Each number is 50 + 10 x the weight over its row's rms, rounded and kept within 0 to 99. Layers, rows and columns count from 0. The size before them is the row's rms in percent of the matrix's.

# layer 3 attention query, 768x768, rms 0.0593, rows 715-767, columns 256-319
086:57 59 41 64 44 31 43 64 53 53 66 62 50 48 64 57 51 53 44 48 55 52 46 48 48 49 61 51 45 51 31 51 55 55 53 46 55 56 29 35 52 62 51 44 35 29 27 50 55 47 54 57 53 52 60 42 36 66 52 49 51 57 64 46
092:42 55 45 47 53 49 42 69 24 58 64 60 46 48 54 33 42 45 66 35 46 70 24 43 48 45 56 55 49 27 63 60 34 51 39 46 62 55 61 39 53 56 38 58 56 61 66 69 56 42 57 68 45 49 63 37 50 57 44 42 44 37 37 42
092:55 57 57 55 46 51 42 60 64 48 61 32 46 51 36 55 54 61 52 59 55 61 60 57 35 47 61 37 42 73 52 51 60 51 51 57 58 41 47 48 61 52 57 27 33 52 34 59 52 41 54 53 57 63 55 71 40 50 56 32 28 50 53 53
092:47 31 61 50 42 54 23 40 39 54 36 53 29 59 46 59 36 36 43 54 32 50 50 35 42 49 65 45 25 53 61 38 41 57 47 50 51 43 67 47 44 38 45 38 40 38 58 39 58 48 43 51 44 39 37 48 46 48 59 55 50 62 59 46
091:50 45 46 42 32 47 39 37 36 56 47 40 51 47 31 34 38 47 48 59 40 54 56 35 48 56 59 37 58 50 51 49 51 42 46 57 45 44 53 53 30 44 52 54 49 66 45 63 40 52 50 44 59 43 57 47 57 34 57 43 61 51 43 48
090:45 68 41 50 48 61 54 47 42 47 27 47 58 52 34 57 56 48 45 57 55 64 60 54 42 40 44 62 62 44 59 39 44 39 53 63 45 49 53 49 39 32 50 45 71 42 51 59 35 39 48 56 47 50 51 46 44 61 51 47 65 54 56 53
090:46 58 46 54 34 36 52 38 57 58 59 56 31 41 55 45 50 45 51 46 50 43 62 46 45 49 40 41 45 29 48 48 70 46 54 58 50 41 43 55 65 44 51 58 45 70 53 38 55 43 64 54 56 33 55 51 59 54 49 40 49 60 62 53
087:61 33 60 49 38 46 57 46 52 58 73 67 58 60 48 56 53 42 34 50 42 35 45 39 51 35 50 38 35 56 48 57 49 62 45 57 47 54 49 54 45 53 60 56 38 59 50 57 55 53 57 50 49 42 60 45 50 55 40 61 39 45 46 41
090:76 54 37 43 39 55 37 51 41 44 51 48 54 37 39 50 58 42 54 42 68 53 64 64 39 28 51 44 51 47 47 56 42 50 46 48 61 39 49 54 43 52 56 50 34 64 54 61 59 52 47 62 48 37 46 33 68 46 33 50 59 56 51 49
089:49 45 63 61 63 49 58 43 41 44 53 57 56 49 48 58 48 56 43 49 37 49 44 39 54 47 45 35 40 72 43 54 44 53 44 48 60 37 56 55 37 43 37 39 55 60 46 29 60 48 71 34 57 40 49 60 43 43 55 46 45 48 29 58
090:42 61 52 69 54 36 53 55 41 49 37 43 35 48 50 62 48 59 57 54 47 55 53 57 40 60 27 44 51 40 58 58 55 67 50 58 49 56 60 39 44 38 32 41 66 64 58 45 55 48 53 61 67 66 61 34 46 36 63 64 30 55 56 46
087:46 48 65 52 60 42 59 54 47 44 58 43 57 39 52 59 41 59 53 60 44 57 30 51 58 35 66 55 51 45 50 55 38 51 65 52 55 44 64 61 43 57 57 60 37 66 43 50 38 50 53 53 50 53 47 48 48 53 35 50 63 52 47 41
090:38 55 63 38 55 52 55 48 57 47 45 56 37 41 58 46 48 60 50 42 54 44 55 63 47 74 64 49 51 42 55 62 57 48 48 42 43 43 44 47 38 41 51 52 61 60 34 54 63 28 57 38 41 57 52 51 23 47 38 50 38 45 67 40
091:56 40 68 41 55 48 52 50 16 36 52 62 46 46 42 55 63 58 62 54 58 49 58 49 42 50 40 64 33 62 54 52 38 73 50 50 47 66 53 52 65 61 39 48 36 45 48 49 56 44 47 43 41 36 57 41 66 44 22 38 61 40 21 67
091:64 53 52 47 51 48 48 45 53 39 63 57 48 48 51 52 44 62 55 36 38 61 54 53 50 62 60 61 55 49 39 57 48 61 41 35 39 45 46 33 40 46 69 50 41 38 72 59 68 46 55 50 56 51 52 43 58 44 43 36 60 44 44 62
090:43 52 54 46 42 43 41 51 67 47 47 39 58 61 54 37 51 38 48 43 61 53 47 56 37 61 44 51 52 48 49 37 62 46 56 44 60 46 45 49 49 56 62 53 63 57 42 48 65 42 42 58 48 50 52 61 55 55 56 50 49 50 36 57
087:54 48 36 55 39 65 49 56 67 66 44 40 46 46 49 50 38 72 35 57 47 47 56 63 40 57 60 46 51 23 57 42 31 56 37 46 52 40 39 50 54 45 49 54 60 53 41 29 67 70 55 54 40 47 45 40 54 40 55 49 61 53 60 61
095:37 42 39 46 40 64 58 26 48 53 52 54 51 55 38 31 47 50 58 56 53 47 49 57 41 51 47 69 56 47 33 47 34 63 52 33 50 44 40 40 51 49 48 70 45 55 48 49 66 46 61 42 36 61 59 68 74 62 57 42 56 58 52 50
091:46 42 48 70 65 40 61 62 40 54 52 51 49 54 62 51 34 55 54 29 57 48 38 40 36 57 52 56 47 52 51 41 52 49 72 54 30 46 57 37 53 41 73 55 33 24 24 49 32 46 50 58 53 71 29 55 39 65 55 52 49 47 43 34
089:63 37 32 29 49 64 54 47 47 66 51 36 52 60 48 36 60 47 46 40 47 52 76 49 46 41 59 45 53 56 45 44 47 49 50 53 58 62 50 43 51 50 51 59 40 47 66 51 45 64 50 48 46 37 57 55 37 52 55 57 76 61 54 64
091:35 45 59 45 45 38 69 49 46 54 36 67 48 65 45 51 39 55 44 31 53 76 49 52 52 54 49 61 49 64 27 64 51 29 51 60 33 64 49 42 37 41 47 58 48 53 43 49 33 57 41 52 26 56 45 40 53 45 47 47 61 47 54 50
093:51 70 56 39 48 49 46 55 40 36 42 46 52 37 57 53 38 45 48 78 38 42 60 55 54 31 47 55 63 36 50 44 49 44 51 48 75 53 52 56 49 47 35 62 24 56 60 68 68 53 55 54 42 51 65 38 49 58 58 49 55 45 52 45
087:42 36 53 46 62 34 43 54 39 60 35 55 43 58 47 53 32 56 49 41 55 73 57 50 42 65 41 42 37 52 53 55 49 59 54 25 51 41 46 26 40 48 52 64 43 48 48 50 44 52 55 39 49 50 54 61 58 51 47 56 47 53 61 50
088:42 38 24 52 55 56 69 62 57 64 48 35 58 49 42 50 48 49 42 24 45 59 50 47 45 50 54 40 39 56 38 66 66 42 39 53 36 62 66 42 35 50 44 49 58 53 66 47 50 45 53 57 54 57 42 54 34 51 42 55 58 50 53 55
090:48 60 42 42 40 48 45 42 62 44 53 73 56 41 61 61 58 42 42 58 44 41 44 67 54 44 31 60 66 41 47 58 40 33 56 53 55 42 68 52 57 39 56 31 56 45 42 34 30 57 50 65 75 57 48 63 40 33 28 33 44 41 69 54
093:58 38 52 46 35 46 62 57 48 51 57 42 69 51 51 49 46 59 48 37 43 50 39 57 54 68 48 70 51 54 35 42 59 48 37 40 59 43 41 46 38 55 57 49 51 37 51 59 67 46 51 43 59 48 39 32 52 49 47 59 53 37 39 57
092:55 47 60 47 39 50 46 67 53 39 44 53 39 63 53 75 53 55 54 56 50 52 60 55 56 64 36 52 57 46 52 53 57 58 58 55 47 53 38 61 50 52 51 56 42 52 47 42 49 56 54 59 41 42 60 35 34 47 55 64 43 49 54 39
091:54 65 77 44 49 46 39 41 53 56 45 58 34 55 49 48 56 36 38 43 51 43 67 59 42 47 47 64 49 35 45 44 31 38 62 39 52 36 39 57 43 50 42 39 53 38 49 69 58 48 46 54 42 38 50 47 42 49 36 56 46 43 65 35
096:48 46 61 37 48 43 60 47 46 52 62 74 40 53 31 42 38 41 44 47 58 61 36 39 50 53 51 59 47 67 49 73 54 60 30 44 57 40 55 49 33 60 58 50 45 53 38 56 48 59 64 56 38 54 45 41 35 50 50 50 39 49 70 56
091:33 43 50 44 25 46 56 49 39 53 42 57 42 59 48 65 60 47 46 46 49 50 55 39 42 45 41 46 58 73 54 44 49 49 51 61 41 48 50 47 49 45 50 53 42 61 66 58 47 40 56 36 55 65 51 60 56 47 66 58 64 46 55 50
089:33 38 55 73 50 38 49 48 38 66 45 41 59 44 57 53 56 67 49 52 34 44 32 57 62 74 55 48 61 56 47 54 55 57 47 67 49 58 49 41 65 52 68 43 31 50 55 59 40 51 44 52 53 38 39 38 63 63 48 53 40 56 45 39
089:49 27 48 56 63 66 48 51 47 47 51 41 45 61 51 45 52 56 37 48 30 41 58 44 42 44 55 46 48 43 50 42 56 53 36 64 57 60 40 45 59 55 49 37 51 42 51 53 38 55 46 57 47 43 44 41 65 35 41 39 51 57 46 60
092:51 34 60 48 39 54 47 59 55 59 40 52 63 49 58 44 47 55 59 58 57 59 50 31 54 48 52 52 84 59 41 65 58 39 48 46 62 56 57 53 62 49 38 49 46 54 32 42 43 50 56 51 61 40 46 45 33 39 55 37 51 57 59 58
093:34 46 33 53 43 39 48 49 52 49 48 56 53 51 59 68 43 47 67 40 46 46 60 42 60 60 43 47 66 61 58 35 55 47 53 32 53 47 59 46 43 48 46 51 54 49 51 49 46 60 40 46 41 39 59 59 47 55 56 67 57 41 61 40
089:53 60 48 39 26 45 43 55 49 54 54 56 51 40 54 70 39 66 51 54 61 39 50 40 61 36 40 38 39 46 53 40 58 54 53 32 48 36 73 50 61 56 60 42 51 50 56 43 65 52 36 39 46 59 61 43 68 45 57 56 55 45 49 60
096:51 69 53 44 44 59 44 52 65 57 57 68 34 48 45 31 37 52 44 48 52 39 37 39 36 35 47 38 23 44 60 61 49 41 62 35 49 60 51 69 29 36 38 44 53 61 36 35 50 40 54 65 32 57 48 59 60 51 58 50 59 50 40 36
089:38 50 57 63 51 58 47 55 60 54 55 46 33 42 35 47 62 49 44 40 53 66 70 46 59 50 51 39 29 47 38 37 61 52 46 65 56 54 37 44 56 45 50 48 51 65 47 54 35 37 51 35 60 54 51 64 44 40 58 39 53 60 50 52
092:42 65 47 61 51 38 47 53 43 51 46 39 65 52 53 54 61 29 42 71 46 55 44 53 46 46 51 70 50 39 47 39 28 53 39 60 49 40 64 45 51 49 47 33 60 54 51 46 60 38 47 50 50 39 49 42 41 52 40 50 47 51 49 59
094:46 35 32 47 60 48 43 35 59 49 35 52 48 34 48 34 54 68 47 43 48 39 47 45 44 42 44 49 59 50 36 54 58 52 55 57 45 27 51 57 57 67 64 42 32 59 41 47 34 52 54 28 52 57 59 60 62 59 41 34 49 47 57 47
090:35 39 41 47 37 49 42 43 64 45 36 56 43 52 58 66 41 44 39 43 31 55 42 45 41 53 39 45 45 80 63 69 52 59 71 62 48 58 61 40 48 50 62 30 52 57 50 59 54 33 47 61 66 61 57 60 59 45 43 51 38 40 62 60
089:60 58 42 30 39 54 41 51 52 57 51 36 64 50 55 57 48 38 56 57 49 40 52 67 61 38 58 55 43 39 56 41 68 43 54 63 46 46 62 73 53 55 61 43 31 50 58 46 46 68 58 36 50 50 47 52 56 39 33 39 60 65 46 52
090:71 62 50 40 35 54 40 35 68 41 47 56 31 45 56 48 56 75 41 49 37 49 47 49 46 57 43 48 67 50 55 57 70 52 47 56 63 50 58 43 49 67 55 70 63 53 60 53 49 41 36 46 44 30 41 47 51 52 61 55 24 61 53 63
094:49 57 39 56 38 53 39 48 42 60 58 75 44 37 40 45 55 41 34 44 41 33 65 74 48 52 71 47 70 35 58 47 46 59 45 56 74 41 61 59 51 53 39 38 33 39 41 41 57 44 69 40 46 59 58 58 56 52 51 64 52 40 29 46
096:64 44 55 42 37 52 36 33 53 49 53 60 61 71 47 54 59 65 66 62 44 50 59 50 48 65 59 54 55 54 54 50 35 41 40 66 58 37 41 40 60 51 32 45 52 43 47 55 61 67 39 60 80 69 36 52 58 50 54 51 36 61 34 54
090:35 51 61 50 50 32 55 32 64 45 48 63 44 50 39 34 35 51 39 48 57 46 43 67 55 46 52 52 69 34 41 43 48 28 51 57 45 53 41 65 44 57 37 52 56 47 47 55 63 56 50 49 47 46 59 42 59 48 49 55 54 50 36 74
094:24 44 54 44 34 53 50 58 53 49 68 50 53 57 56 64 58 59 61 47 50 49 41 36 73 58 49 48 49 71 39 43 41 45 66 45 49 56 51 60 48 50 60 61 71 58 25 51 41 54 57 61 60 51 61 36 43 59 58 41 40 44 81 24
089:54 46 37 49 43 61 50 48 48 56 54 48 49 52 52 58 51 45 54 46 58 49 39 43 51 37 37 65 53 32 44 40 39 59 64 25 57 61 64 53 50 56 45 48 50 61 45 47 59 38 72 47 64 61 54 60 53 35 55 45 39 61 37 64
086:49 38 53 60 62 61 52 52 52 53 37 49 35 40 44 49 51 59 58 49 52 41 47 64 52 35 67 42 52 43 60 27 57 30 60 37 62 65 41 63 60 34 46 53 54 30 40 43 52 57 59 60 61 28 59 55 40 49 47 64 47 46 48 39
088:41 62 51 53 59 42 44 42 46 44 50 50 47 57 31 50 54 44 62 57 52 24 52 52 50 58 61 23 53 35 40 51 44 55 52 36 44 43 53 45 27 44 37 40 57 44 55 53 53 47 52 36 50 45 52 26 51 53 30 58 40 48 62 42
089:48 47 56 43 44 57 60 59 51 48 56 62 53 51 64 48 57 47 48 44 58 46 52 42 59 73 51 57 52 47 47 50 49 35 52 64 35 49 57 47 46 59 55 50 45 49 49 40 50 56 42 60 69 58 42 47 39 51 50 29 74 53 58 32
086:37 50 24 45 30 45 55 28 45 49 77 48 33 36 59 60 58 74 51 40 59 41 43 59 48 59 50 58 53 41 43 71 57 56 53 42 42 61 58 47 58 45 48 73 53 52 44 34 59 54 62 47 49 59 42 51 66 54 61 69 47 60 59 64
088:60 52 49 28 38 50 51 53 54 53 47 37 32 36 30 71 46 57 65 46 46 51 52 49 47 26 45 46 63 58 57 39 65 46 52 51 68 50 48 43 50 64 40 60 47 32 49 49 35 54 62 58 50 58 60 43 49 64 39 49 52 46 52 57
090:56 61 58 50 53 60 49 48 46 47 57 52 49 32 53 60 49 58 40 55 59 37 55 53 53 55 30 54 50 45 53 49 41 45 50 45 54 44 56 50 55 49 57 62 66 56 59 66 54 65 38 69 45 55 36 62 41 46 43 64 43 53 49 71
# layer 3 attention key, 768x768, rms 0.0574, rows 715-767, columns 256-319
088:70 51 41 54 30 60 46 32 53 34 48 54 43 51 52 50 56 49 45 51 62 48 30 45 42 34 87 34 43 57 51 59 55 49 52 35 41 64 47 51 64 69 62 48 47 66 46 51 46 69 49 46 45 50 62 47 43 60 53 50 39 30 40 57
094:65 54 47 46 63 56 50 48 42 37 47 59 59 51 64 30 42 48 58 55 60 59 40 53 57 36 66 48 59 45 36 64 55 61 51 47 71 53 63 50 44 40 69 42 41 51 56 38 54 47 54 57 39 40 62 40 63 43 35 52 46 47 62 51
093:61 81 20 45 35 52 58 60 32 52 50 46 64 59 40 49 41 52 53 56 46 50 46 64 44 56 39 52 47 57 60 49 59 66 38 41 40 50 70 48 37 40 62 57 33 63 63 36 42 60 63 53 29 48 53 51 53 59 57 43 65 58 53 39
094:53 48 44 51 50 58 32 64 41 27 55 32 57 46 48 49 52 42 43 47 35 49 63 30 45 30 40 58 40 50 50 53 47 41 55 64 42 52 58 57 45 36 39 49 44 51 35 60 68 40 42 60 53 36 61 51 53 48 58 45 49 30 65 45
092:48 48 40 54 58 71 52 45 53 40 39 48 35 57 64 44 57 53 47 59 47 39 33 42 56 41 48 48 59 70 48 32 49 48 60 54 37 67 64 50 56 40 58 67 54 44 38 41 50 31 49 39 36 60 48 49 58 40 45 38 57 46 67 51
092:55 68 57 34 51 38 63 48 48 36 51 52 52 59 62 54 37 46 45 60 57 65 56 57 54 40 39 48 37 40 46 54 56 31 69 49 39 31 50 57 52 60 43 45 47 62 66 57 77 55 76 51 40 52 39 42 34 47 67 57 67 54 66 66
096:58 58 46 66 49 47 46 53 46 68 68 44 53 54 51 51 58 48 42 50 50 53 45 52 48 57 43 15 51 62 61 39 34 47 64 53 48 11 55 39 58 42 41 38 63 32 42 42 56 57 56 50 54 56 53 67 43 49 44 38 54 54 41 52
092:55 54 59 61 59 62 39 25 56 49 42 48 42 56 71 59 38 45 25 51 48 55 48 50 60 54 46 51 61 54 61 48 57 62 47 24 57 53 61 45 62 48 54 51 71 43 65 47 52 38 48 42 49 38 52 68 62 53 43 62 44 54 67 49
094:55 62 48 55 50 40 43 36 47 44 69 66 40 43 55 60 46 59 44 28 64 66 60 60 41 42 48 68 46 61 44 61 51 57 39 31 47 40 59 64 51 50 48 59 43 61 54 43 39 50 50 41 60 58 57 41 56 38 40 40 41 63 41 55
091:41 63 65 32 66 49 64 48 63 59 24 38 45 45 66 49 56 48 52 46 35 47 48 52 41 56 55 54 46 68 48 46 44 42 47 40 52 37 71 61 30 38 37 42 55 50 51 43 46 60 54 41 71 53 49 52 49 42 38 35 43 52 56 53
092:44 46 69 67 47 41 48 57 43 52 38 47 43 55 70 37 40 49 43 60 56 39 63 47 54 56 57 60 49 44 49 48 53 56 50 57 64 38 45 46 49 54 47 52 55 26 47 54 48 40 54 30 57 49 50 51 33 61 57 54 66 47 69 50
090:48 46 56 44 28 59 55 42 51 42 53 49 56 63 61 35 51 41 42 61 49 48 43 46 35 54 37 50 54 53 42 60 61 46 60 30 44 53 46 38 72 46 51 49 37 71 52 48 72 68 52 46 36 46 50 74 45 45 53 63 33 61 43 36
091:27 55 39 47 38 49 54 40 25 51 43 46 49 58 47 60 57 35 51 43 63 60 61 50 68 47 43 58 54 59 46 52 65 75 51 42 43 43 53 34 39 52 48 67 28 48 34 58 56 57 61 36 51 52 58 47 38 44 67 49 43 36 51 40
092:39 52 29 52 31 50 45 55 56 36 31 52 49 31 34 67 46 47 39 66 39 61 61 44 38 64 55 57 49 49 56 58 54 50 49 35 41 38 43 44 42 39 65 60 50 52 56 52 47 52 41 64 50 41 60 60 57 45 29 48 47 46 52 48
094:57 59 44 56 36 49 44 54 54 53 40 43 47 48 52 54 53 48 40 60 56 58 39 46 54 46 54 50 40 56 53 47 48 63 48 48 68 37 41 34 61 65 40 52 54 43 47 35 61 65 68 49 53 40 43 48 38 34 43 43 48 51 37 47
092:59 40 53 42 51 31 50 52 54 66 49 52 37 48 58 44 50 66 43 58 50 53 59 63 51 54 58 72 40 40 59 41 52 63 34 46 40 42 51 53 48 40 68 40 59 45 44 47 57 58 56 52 50 52 42 60 48 52 42 48 67 50 43 42
091:55 62 39 68 65 56 31 46 64 53 56 61 48 52 48 48 36 52 43 42 46 58 67 62 59 42 47 52 44 40 38 61 34 28 46 53 42 43 36 58 56 66 53 53 48 47 42 50 76 40 43 59 55 41 47 40 43 38 43 49 44 55 48 51
093:59 51 36 61 55 65 37 37 50 62 54 66 66 54 42 36 48 57 52 47 37 52 59 63 42 66 65 46 55 44 60 61 43 59 57 61 50 60 59 47 46 62 62 36 40 42 45 42 37 41 45 74 41 51 39 33 38 64 48 44 47 52 55 27
096:35 38 37 59 43 46 50 52 40 45 58 55 34 62 51 31 59 54 46 53 50 51 49 37 61 55 46 55 51 60 59 43 58 43 59 67 42 25 48 45 58 41 52 40 55 54 36 57 45 68 42 45 54 43 49 35 67 41 44 50 59 46 62 27
094:38 51 40 46 41 51 43 52 47 56 71 58 52 62 56 43 58 51 48 51 35 43 61 55 50 37 62 37 41 53 52 56 50 34 40 60 25 53 51 46 58 41 56 54 48 70 49 50 58 49 47 43 45 57 65 52 64 59 67 64 60 46 37 45
094:59 42 49 45 46 48 62 34 43 49 36 56 46 62 45 58 57 52 52 64 64 42 47 45 64 24 54 74 56 45 43 48 51 44 41 40 44 43 43 51 73 52 48 50 54 54 49 52 32 53 58 57 47 63 43 45 50 33 38 44 39 52 34 71
098:24 72 50 31 56 59 56 58 68 39 51 58 44 43 58 65 41 50 32 35 57 35 62 57 31 53 51 34 46 53 45 45 46 64 46 38 33 54 49 63 48 54 40 36 63 45 52 68 39 55 39 40 48 53 53 48 43 52 33 60 60 50 47 47
094:51 49 48 50 46 57 33 49 43 51 48 59 56 56 46 39 43 46 47 42 56 54 63 47 41 48 57 55 59 51 70 43 53 36 62 49 54 46 47 40 57 44 57 44 36 48 40 44 41 67 31 64 66 45 51 61 48 42 39 48 54 46 59 61
092:53 45 53 47 49 58 69 67 42 48 32 28 68 35 41 51 49 52 33 45 58 31 53 52 55 38 57 55 70 61 42 51 45 50 51 43 48 63 35 54 61 29 36 56 50 45 61 62 45 64 41 60 54 55 58 43 56 52 59 42 54 50 43 48
090:60 48 42 40 53 61 58 46 43 54 57 63 45 61 38 48 65 54 57 62 51 49 58 63 54 39 55 29 47 17 44 50 74 50 46 44 61 62 35 39 61 67 49 73 53 48 49 67 63 42 46 41 35 58 40 53 58 59 39 45 55 48 54 54
092:41 65 26 53 30 41 25 47 50 61 51 52 57 37 47 53 47 54 69 43 74 49 53 43 44 40 48 62 39 50 51 57 40 41 55 40 48 47 45 61 38 55 49 55 48 48 46 42 46 64 51 25 68 56 49 45 36 42 49 36 65 45 43 57
101:39 49 60 42 65 53 41 51 35 50 68 51 63 54 43 67 49 57 51 41 53 46 43 40 46 42 54 76 66 34 57 45 68 67 49 51 41 28 49 63 65 41 39 43 45 36 45 60 47 52 42 60 53 59 60 56 53 24 36 43 43 47 55 33
095:38 35 34 37 31 37 57 52 41 50 35 60 44 33 45 70 54 56 55 51 51 59 55 42 50 40 50 41 54 43 37 63 49 54 35 55 45 51 67 43 41 49 58 38 48 50 65 62 57 45 55 40 62 61 33 47 37 31 54 57 47 65 38 45
093:62 48 46 54 55 49 54 35 62 55 51 56 53 44 54 43 42 65 26 43 53 39 62 54 59 53 61 45 48 52 62 64 43 68 44 59 62 47 51 60 61 54 53 33 33 40 51 62 41 60 43 58 58 55 48 40 60 41 60 32 49 39 65 61
088:38 43 48 68 47 40 64 48 56 44 66 79 52 51 66 60 62 53 57 51 35 42 45 43 56 37 42 51 62 34 47 31 52 54 39 51 47 59 72 36 64 43 51 31 44 59 67 63 51 55 69 43 55 62 49 54 47 47 66 73 56 38 48 67
092:73 61 53 55 68 50 58 51 41 47 62 48 36 48 49 50 53 36 57 39 42 53 56 52 47 35 66 52 53 71 38 53 54 47 44 47 40 65 39 62 33 62 49 58 46 53 44 50 42 65 40 61 63 46 30 41 46 50 54 51 58 45 56 57
092:49 57 47 51 44 50 64 57 43 42 58 40 52 38 68 52 50 69 49 45 62 53 44 72 67 47 40 34 58 47 58 49 40 19 47 63 52 63 57 49 43 44 51 39 52 39 50 41 48 55 47 37 49 50 40 44 49 61 53 40 45 53 61 56
094:38 49 55 66 48 61 54 34 69 53 50 50 57 55 60 56 53 57 55 65 43 60 46 39 56 59 42 48 49 51 49 46 60 47 58 63 50 40 43 52 55 48 58 42 58 41 56 52 56 51 51 53 37 49 55 53 57 52 35 44 48 56 64 54
098:59 30 51 49 44 49 49 40 45 49 47 58 25 33 57 59 54 48 27 42 44 69 53 47 54 45 39 41 49 54 63 41 56 35 50 45 54 42 62 55 45 45 56 55 60 39 42 37 44 28 42 47 56 55 48 66 45 39 51 54 50 39 40 47
091:44 56 38 35 38 66 42 51 56 49 65 73 57 46 51 73 59 48 64 34 63 42 50 71 40 53 36 31 39 38 54 44 45 50 26 42 52 51 42 47 60 54 43 40 54 40 54 52 70 41 47 59 59 56 53 41 65 64 45 57 56 53 49 46
097:68 46 53 46 41 47 59 65 62 50 53 64 54 67 43 46 45 46 64 48 65 65 44 55 33 55 43 37 54 43 47 74 61 49 37 39 51 66 36 51 65 39 57 47 26 48 57 47 69 59 56 47 34 45 48 46 61 48 59 49 43 53 32 40
091:40 49 50 48 48 65 54 45 52 26 44 65 56 45 56 40 50 38 48 50 52 45 60 60 59 36 44 41 55 52 39 51 59 65 46 80 58 42 61 59 51 43 37 45 49 72 41 67 52 53 49 24 71 77 59 51 59 47 38 51 48 36 50 65
094:44 50 60 46 48 60 46 54 39 29 34 37 31 55 54 49 51 48 60 34 50 50 46 61 46 42 49 61 43 29 51 62 50 50 58 50 48 40 46 48 64 36 67 48 46 37 43 43 58 49 51 67 61 54 47 54 51 39 59 68 45 64 42 52
096:45 47 52 57 61 41 47 43 34 62 70 49 60 55 69 39 54 45 60 54 54 45 55 56 66 51 61 54 43 48 40 45 57 48 58 55 55 66 46 55 54 58 56 41 46 53 57 31 45 37 42 52 36 61 76 54 47 54 55 26 74 50 41 47
095:36 56 46 49 52 57 77 41 63 55 46 59 42 77 61 54 46 34 50 51 55 54 53 44 40 51 55 52 59 44 49 49 44 49 57 41 45 46 60 57 65 64 45 55 41 38 76 49 40 39 68 64 54 38 52 55 51 62 54 52 49 48 70 55
090:51 60 53 70 49 44 49 50 44 54 56 66 42 57 51 43 38 64 64 46 64 69 45 49 48 49 43 49 43 62 53 57 38 33 52 49 56 50 45 63 57 38 43 52 56 56 36 63 71 50 64 62 60 58 60 51 64 55 56 53 51 47 27 34
090:58 53 32 79 69 46 49 41 55 49 50 56 60 41 56 59 34 60 62 56 52 53 59 53 46 38 43 49 53 44 61 50 35 38 56 54 54 47 53 46 58 57 56 53 67 58 61 54 50 55 28 50 40 37 48 35 62 65 25 33 45 49 47 51
094:47 65 51 52 50 41 47 58 47 61 53 60 47 55 48 62 59 44 68 40 61 36 52 33 47 64 48 37 65 32 51 45 56 62 39 52 45 47 55 60 45 63 46 54 40 28 41 50 61 36 45 39 52 73 48 34 45 29 55 71 47 59 49 41
099:59 50 73 58 44 51 51 50 52 58 58 61 42 49 66 43 43 59 59 61 38 29 45 45 46 39 57 56 36 53 23 45 48 59 48 46 36 52 49 65 29 41 41 55 64 34 51 59 67 63 51 27 53 60 63 36 55 41 47 50 58 47 59 62
091:58 37 44 73 66 61 45 47 44 69 43 63 46 55 56 50 45 50 56 50 47 69 70 39 25 61 41 63 49 48 50 41 62 50 52 51 34 39 31 56 33 52 42 34 52 50 51 51 62 35 40 45 40 41 42 54 65 45 38 49 46 45 57 49
095:38 49 48 55 47 49 51 41 55 45 44 40 57 63 52 41 65 44 58 46 55 51 53 53 55 38 44 37 46 60 64 52 51 65 44 47 59 69 38 42 55 61 47 63 42 42 43 53 65 51 43 57 48 57 48 62 35 63 55 52 55 57 64 44
093:53 47 40 56 49 45 51 44 44 43 49 52 46 49 44 42 53 69 40 42 46 42 56 56 64 39 54 62 46 39 56 42 50 37 56 66 79 22 53 41 49 59 38 54 56 32 53 56 58 31 40 63 52 61 54 59 52 30 65 63 46 42 57 44
090:46 50 58 56 52 42 54 50 29 43 53 50 46 36 41 53 67 52 52 56 35 47 37 56 55 46 57 51 68 36 63 54 45 43 45 53 46 52 52 48 37 48 45 33 58 32 56 62 54 59 52 41 51 24 44 60 51 56 36 51 64 48 49 51
086:54 33 47 55 48 57 55 28 41 35 49 44 48 59 56 57 56 43 36 40 64 48 52 49 44 51 55 50 53 30 56 62 65 60 57 43 50 48 47 64 51 48 46 57 65 31 36 40 57 32 16 38 47 58 50 46 49 45 46 48 41 36 34 38
094:45 26 40 43 46 71 50 56 35 68 31 59 47 59 47 53 43 41 52 45 42 34 43 56 44 62 38 51 54 46 68 43 45 61 60 49 38 75 46 40 60 36 53 51 55 38 44 40 58 41 50 47 39 40 42 67 73 65 41 57 43 75 50 57
093:50 65 43 49 51 57 50 52 63 41 50 36 62 53 61 57 63 52 64 57 57 39 43 60 43 40 56 55 44 61 57 50 44 52 37 57 47 53 62 55 64 36 30 23 47 66 53 52 59 37 49 77 63 46 55 36 50 51 48 40 65 43 50 44
092:49 42 50 61 43 66 16 51 54 48 65 37 51 53 54 52 38 68 42 48 58 60 53 50 48 45 52 51 48 37 58 43 38 52 45 62 49 52 50 35 57 41 30 51 54 43 48 51 56 58 55 58 28 54 48 71 49 53 56 48 74 47 55 53
092:40 48 48 57 39 30 60 48 70 38 37 49 60 48 35 47 55 67 55 36 44 58 59 49 52 50 40 52 45 48 57 50 50 51 39 64 74 48 45 42 46 67 57 52 46 56 51 57 71 45 54 38 52 64 53 53 55 25 43 44 60 38 59 44
# layer 3 attention value, 768x768, rms 0.0593, rows 640-641, columns 256-319
106:38 46 48 58 45 21 63 59 47 58 51 56 43 52 59 61 62 48 45 40 60 43 57 35 38 46 46 58 35 48 53 53 45 45 62 51 49 52 42 45 53 53 40 59 66 67 59 32 54 72 46 44 45 47 54 32 35 42 44 74 48 56 56 57
104:73 60 43 54 54 46 40 41 54 48 41 44 42 47 69 50 44 72 39 49 38 56 52 65 58 54 53 60 53 57 63 60 44 57 63 58 31 34 61 34 66 72 32 60 46 50 41 47 56 60 60 51 51 37 48 40 60 58 52 48 39 48 71 59
# layer 3 attention output (transposed), 768x768, rms 0.105, rows 640, columns 256-319
090:51 42 51 57 51 61 25 40 43 48 33 49 60 58 56 45 42 64 66 48 68 49 46 73 54 51 47 41 65 46 37 62 50 57 31 49 52 58 54 51 66 36 61 34 46 45 44 57 58 31 53 47 51 35 46 74 56 47 61 30 58 55 40 43